From a checkpoint of a small transformer trained on Wikipedia: no biases in attention or MLP, attention and MLP in parallel.
Each number is 50 + 12 x the weight over its row's rms, rounded and kept within 0 to 99. Layers, rows and columns count from 0. The size before them is the row's rms in percent of the matrix's.

# o: layer 6 attention output (transposed), 160x160, rms 0.145, rows 10-15,42-47,73-79,105-111,137-143, columns 0-79
# v: layer 6 attention value, 32x160, rms 0.165, rows 10-16, columns 0-79
o73 088:54 50 61 41 41 46 36 55 23 45 60 51 44 35 60 41 51 37 60 61 61 64 37 40 27 58 49 32 59 63 52 62 40 58 50 55 35 63 53 43 44 47 39 67 67 41 58 51 44 34 50 49 79 65 54 65 55 29 50 51 37 33 42 60 66 80 46 43 51 35 46 32 33 50 70 47 55 45 70 39
o105 099:41 66 71 47 57 46 35 73 47 73 36 55 54 62 54 50 48 48 46 51 61 60 38 18 40 55 51 52 48 63 34 49 45 40 68 63 40 61 41 36 75 44 29 39 52 49 47 50 88 47 61 73 59 60 60 67 59 48 46 52 53 49 56 33 59 63 46 54 47 42 53 70 62 46 36 57 41 47 28 55
o137 076:42 57 58 33 52 60 74 52 47 67 26 72 35 45 54 56 31 54 61 47 51 61 51 70 43 46 47 58 61 34 39 42 44 56 56 32 65 66 35 47 64 57 49 58 38 77 48 36 35 42 43 41 45 42 47 43 45 69 57 40 45 41 66 53 39 23 48 45 60 50 58 64 44 53 33 41 32 62 46 45
v10 098:71 50 56 52 39 55 55 63 57 69 36 65 38 39 51 34 71 50 62 44 59 58 37 35 31 61 49 64 40 48 44 37 57 50 47 41 72 29 55 39 48 27 66 44 36 42 30 36 57 31 41 65 48 58 52 57 53 60 44 47 40 42 32 49 54 68 36 44 39 68 44 46 42 38 59 54 52 39 62 62
o10 129:41 68 53 56 31 64 46 52 41 52 35 58 45 53 59 48 60 50 56 60 66 53 56 39 51 56 31 50 66 51 64 67 53 45 52 46 50 58 52 64 52 41 49 57 64 19 59 15 51 45 62 75 56 37 70 62 47 52 36 52 51 36 57 62 67 49 57 49 52 43 46 61 40 48 35 69 40 81 34 24
o42 100:39 62 65 48 50 73 65 50 47 49 49 51 71 56 45 44 37 55 55 53 36 57 52 57 30 55 77 57 31 52 20 38 61 41 54 34 40 52 45 35 62 47 45 56 33 69 48 75 51 36 33 39 29 58 57 82 44 36 40 32 63 54 58 44 48 48 65 65 53 53 63 53 55 56 68 47 37 40 61 48
o74 090:82 38 52 59 36 42 36 52 49 43 51 31 34 44 42 41 47 43 52 64 51 45 55 73 49 38 40 41 64 44 66 37 45 52 60 43 45 45 56 67 33 72 48 48 64 70 59 38 52 58 58 54 62 37 32 11 38 56 57 57 45 62 71 57 45 52 40 54 34 40 67 58 64 51 75 46 53 59 53 67
o106 095:20 47 33 56 59 35 48 58 48 44 32 47 55 49 52 34 61 66 44 66 45 28 53 45 66 51 60 51 50 63 68 68 56 38 62 39 42 47 33 42 57 46 56 57 45 44 30 44 34 58 47 59 48 56 35 39 61 62 34 56 52 55 57 44 42 46 71 49 53 80 10 67 37 30 52 57 46 48 54 50
o138 083:46 52 46 54 70 38 41 64 46 48 57 32 26 41 59 52 43 47 54 60 48 43 53 42 57 69 74 75 65 16 51 46 49 65 44 70 32 47 46 61 40 39 52 42 64 28 54 31 68 57 63 45 49 58 54 58 47 48 45 49 49 31 33 49 43 51 44 32 43 40 66 50 54 47 47 60 35 47 41 44
v11 096:50 47 37 24 42 46 38 51 51 47 66 67 43 62 42 65 58 45 58 66 46 30 63 22 30 43 39 60 61 41 60 71 45 47 63 77 50 54 37 54 30 41 54 39 59 44 66 52 71 30 63 36 27 40 50 38 58 42 50 41 72 38 65 61 48 64 25 74 66 48 50 34 40 56 62 40 54 44 51 46
o11 118:59 38 64 59 55 74 41 63 46 49 45 71 41 68 43 34 52 50 36 54 64 27 41 61 57 53 49 33 54 41 51 73 58 72 35 76 57 45 61 45 35 58 65 58 36 40 63 57 32 70 53 59 27 64 50 41 57 52 39 53 37 67 45 54 55 29 50 52 71 54 36 72 58 39 64 50 62 43 42 57
o43 108:51 36 44 33 51 58 42 44 71 40 47 51 47 49 42 56 61 45 51 46 25 56 43 46 51 51 36 78 43 57 49 51 47 68 63 49 54 66 52 66 66 39 52 49 58 46 37 01 50 26 54 51 43 39 68 43 59 63 52 43 49 48 38 49 55 60 55 73 56 35 61 42 52 40 48 59 61 58 50 43
o75 098:70 38 61 40 46 71 42 47 50 55 59 41 64 32 53 50 41 38 39 51 58 63 77 66 73 68 30 33 63 58 39 38 35 57 43 22 58 43 57 49 20 65 39 29 54 52 43 49 60 55 67 46 42 42 56 49 50 38 29 48 33 59 60 43 32 36 31 37 54 41 50 42 60 59 57 67 49 39 69 62
o107 107:35 64 69 70 51 56 38 86 41 68 76 43 55 69 41 75 60 80 60 58 58 54 53 39 51 43 66 45 50 39 65 68 60 34 57 55 55 35 37 42 45 39 48 57 53 57 73 73 42 53 45 55 48 49 54 42 57 49 62 45 55 74 57 51 44 54 56 43 58 50 41 56 65 63 56 51 55 49 27 44
o139 070:31 65 48 63 63 61 59 49 52 46 54 56 29 49 53 50 54 48 50 41 41 27 37 44 27 25 53 63 60 32 34 39 67 33 45 75 57 55 59 53 57 58 62 65 64 55 56 73 67 37 28 52 54 68 34 46 48 70 61 48 34 48 53 39 68 58 52 45 50 45 71 37 44 31 45 21 46 60 50 29
v12 097:44 43 46 32 48 66 48 47 49 37 59 38 62 39 54 39 56 31 40 55 54 35 44 70 64 60 39 55 53 66 49 63 36 40 72 50 47 60 35 43 53 47 55 65 67 47 42 26 50 47 41 56 58 39 78 24 46 47 39 61 39 68 33 23 60 33 45 71 52 28 56 47 46 55 66 36 41 66 33 57
o12 131:67 43 47 34 49 71 35 60 31 57 50 55 47 46 42 49 57 48 46 43 38 36 55 36 44 49 35 48 54 62 53 55 60 69 53 46 44 34 77 49 46 65 45 46 71 62 39 64 67 33 63 26 69 54 55 71 52 68 60 50 36 63 47 62 29 52 60 39 62 43 58 65 61 60 58 50 57 73 40 25
o44 078:34 38 57 62 62 49 70 45 47 67 60 58 47 42 74 66 44 43 52 48 42 47 55 43 51 32 61 39 62 31 52 65 52 41 60 53 80 51 31 79 73 40 54 37 70 46 60 71 45 51 47 43 31 46 52 41 31 30 61 64 65 27 45 60 66 55 48 39 27 51 45 47 45 67 36 47 67 38 61 37
o76 085:46 55 68 45 47 48 42 64 54 40 45 49 50 50 31 52 66 48 54 40 43 63 47 72 38 68 45 39 35 43 45 52 49 57 25 27 60 17 73 38 52 55 57 59 41 43 51 55 58 46 55 55 54 63 55 65 42 48 35 41 51 52 25 40 45 50 51 66 54 43 48 35 61 54 63 63 29 22 65 44
o108 105:69 64 52 40 49 58 43 53 50 46 52 51 53 62 33 60 42 54 48 45 40 36 55 36 57 43 55 32 62 68 43 47 53 53 61 55 59 52 48 33 82 55 22 41 45 65 55 45 47 51 61 57 54 61 47 66 63 45 45 44 27 61 43 30 51 52 60 54 59 42 61 62 55 36 36 36 56 74 30 33
o140 071:37 55 48 34 60 27 54 49 24 63 46 40 41 60 66 37 52 37 32 48 55 56 44 41 53 65 51 55 54 63 62 62 63 48 40 49 38 61 23 47 36 52 74 60 41 60 45 50 48 43 48 62 40 47 49 55 46 48 60 59 41 41 46 38 45 53 67 11 71 72 39 55 54 55 55 43 30 49 39 47
v13 100:50 58 49 36 49 47 77 60 60 83 49 45 52 23 67 53 35 54 36 53 49 39 59 47 50 37 57 48 62 40 38 73 53 49 56 45 36 50 47 56 54 49 66 58 49 59 48 42 41 68 27 57 52 51 37 35 74 47 47 51 47 77 34 27 61 57 56 36 71 50 39 55 61 56 50 41 61 57 58 48
o13 117:60 58 40 44 59 42 67 61 62 41 52 33 68 45 43 34 38 45 54 46 48 34 57 67 43 43 39 42 52 39 49 47 70 60 34 49 63 70 55 48 44 39 46 43 45 30 68 34 62 76 67 55 42 35 55 39 46 42 40 50 37 41 64 42 42 27 58 47 59 64 48 66 56 50 49 43 61 70 63 53
o45 091:38 40 28 36 44 19 47 34 48 40 49 41 37 44 73 39 44 34 39 46 54 57 55 58 60 70 49 46 61 65 41 51 53 66 35 48 50 43 33 34 60 59 43 63 52 66 29 49 35 50 46 47 54 69 49 64 23 40 61 55 56 62 41 46 71 41 39 44 36 46 47 57 59 37 32 53 26 18 69 47
o77 089:44 59 50 35 45 31 52 46 43 67 53 45 35 39 35 44 50 50 44 58 60 32 34 52 50 59 41 48 51 63 57 23 41 28 66 45 50 45 42 60 39 43 53 56 40 36 53 49 49 39 44 49 44 53 53 55 72 77 42 77 60 48 53 50 33 49 61 58 49 64 21 52 42 53 37 41 32 67 54 42
o109 107:63 42 55 56 56 67 63 41 66 36 48 71 41 52 40 57 52 48 59 44 56 50 80 47 54 28 56 56 53 39 47 64 33 53 40 39 56 52 64 45 66 46 63 43 47 36 46 64 56 62 55 52 58 42 60 46 58 32 47 51 24 47 55 37 62 64 58 45 58 51 81 42 31 54 88 53 70 48 53 59
o141 072:46 61 50 69 40 49 59 55 67 48 49 54 31 60 59 57 56 58 57 51 61 50 55 53 58 81 49 53 33 51 46 38 42 71 80 71 33 55 67 45 49 43 36 56 64 40 52 40 48 51 57 59 16 32 55 43 55 63 57 38 49 56 54 50 37 51 40 46 53 45 61 51 56 34 42 41 50 57 52 58
v14 095:49 42 66 39 48 58 58 52 59 46 70 54 52 29 52 84 63 53 62 53 65 60 58 40 46 56 45 47 82 54 60 68 53 48 61 34 52 56 53 43 41 51 57 60 49 64 38 72 38 61 89 45 32 37 38 39 54 55 51 50 58 51 52 47 78 63 65 61 28 32 35 49 63 25 58 41 28 51 69 46
o14 116:46 41 65 60 52 53 41 69 48 50 36 56 40 43 57 45 43 56 30 52 58 23 65 48 45 51 65 47 43 42 62 44 55 53 46 77 65 52 65 62 38 57 54 53 65 70 47 57 63 50 55 32 42 56 62 44 31 62 56 49 28 51 59 59 61 42 60 30 59 52 53 74 50 50 52 45 50 65 64 35
o46 092:46 53 46 40 59 35 52 48 40 62 43 56 54 48 68 52 53 60 49 38 36 44 59 50 54 42 40 29 53 35 56 53 50 38 34 31 39 67 67 29 51 55 44 50 39 42 46 55 57 59 41 49 63 64 43 38 47 48 57 58 54 54 47 37 55 56 52 57 48 58 36 52 22 36 45 29 46 40 53 59
o78 099:47 42 47 57 44 77 54 54 61 47 60 33 68 61 52 60 39 53 54 55 60 34 45 63 54 71 65 59 38 52 47 32 38 53 55 40 48 47 34 54 50 50 57 33 24 34 69 67 66 61 27 62 27 41 43 53 51 46 50 50 50 36 72 52 51 49 41 55 52 50 61 56 59 37 29 58 75 55 43 40
o110 108:46 38 57 51 69 24 54 68 51 51 35 58 51 49 40 42 73 26 38 61 34 59 43 50 38 65 49 70 56 48 58 36 47 38 39 61 56 45 32 74 38 69 63 57 76 67 50 59 41 48 50 31 46 61 58 51 39 66 62 35 64 53 43 53 50 46 66 37 49 42 41 63 37 52 44 61 48 44 28 61
o142 084:77 59 50 38 42 53 48 27 50 44 54 35 41 45 46 41 42 73 62 63 56 49 50 65 44 43 27 44 49 50 62 47 44 67 47 39 49 22 50 53 75 47 38 58 36 52 40 44 38 49 72 57 52 42 38 50 58 46 53 53 39 61 42 50 33 45 26 63 41 42 49 42 45 43 69 58 31 64 78 54
v15 106:69 35 36 68 81 53 45 48 59 41 44 48 51 52 51 31 63 58 57 41 68 66 59 38 64 38 59 28 44 46 41 56 52 36 28 28 22 50 41 30 49 35 41 35 48 37 41 46 38 56 59 54 44 45 25 41 55 18 45 58 56 49 65 46 44 60 62 41 57 69 45 66 44 55 57 69 39 55 51 48
o15 132:57 34 46 70 60 62 72 56 70 40 55 36 39 34 44 65 36 41 54 55 35 60 62 55 43 48 47 50 34 49 50 41 30 56 63 42 61 63 65 60 40 49 38 53 41 39 52 41 39 58 50 52 61 42 61 42 65 54 25 65 94 45 61 52 31 55 56 50 64 73 62 65 56 66 46 53 45 58 61 83
o47 094:56 44 68 53 30 86 35 45 39 90 38 66 53 55 53 57 48 53 59 70 25 39 55 60 50 48 52 51 54 37 49 46 49 29 63 60 56 52 39 81 67 39 71 32 58 44 56 55 53 38 61 59 18 71 34 38 60 69 63 54 43 51 50 54 56 40 37 53 41 30 62 58 37 60 48 49 52 71 41 44
o79 079:28 39 44 54 52 41 85 46 70 40 33 38 51 72 45 52 57 31 38 69 55 53 71 43 68 55 49 55 37 44 49 51 37 57 39 33 51 56 54 44 35 48 49 49 71 42 24 37 51 65 53 59 51 46 51 45 63 34 49 28 40 36 38 57 58 40 43 51 60 62 50 53 71 44 60 45 51 17 46 50
o111 091:58 51 49 54 52 62 50 56 60 42 52 52 48 36 41 54 51 38 46 58 64 50 32 27 46 41 66 66 32 55 47 47 53 58 63 61 61 49 66 39 60 31 27 66 05 49 43 65 57 64 41 46 52 13 29 50 61 35 46 40 60 54 65 44 73 58 40 51 47 61 54 46 48 57 53 39 62 51 19 88
o143 072:65 73 49 49 51 63 47 42 58 49 34 42 52 39 58 50 64 54 51 68 51 44 42 61 39 50 53 62 47 44 80 52 58 55 47 49 45 41 39 61 25 39 57 40 51 67 48 68 54 59 49 50 32 60 59 38 17 54 58 67 45 67 44 40 33 49 43 55 52 55 63 68 20 32 38 70 28 61 54 83
v16 101:43 32 66 28 48 48 48 51 55 54 45 28 46 20 64 64 50 26 69 52 40 60 21 41 64 57 46 50 45 54 52 37 52 53 47 46 48 38 34 53 58 25 42 47 45 56 47 43 51 49 55 37 39 51 57 45 64 31 50 47 54 56 31 24 55 66 30 44 41 60 41 66 65 64 43 47 59 35 63 42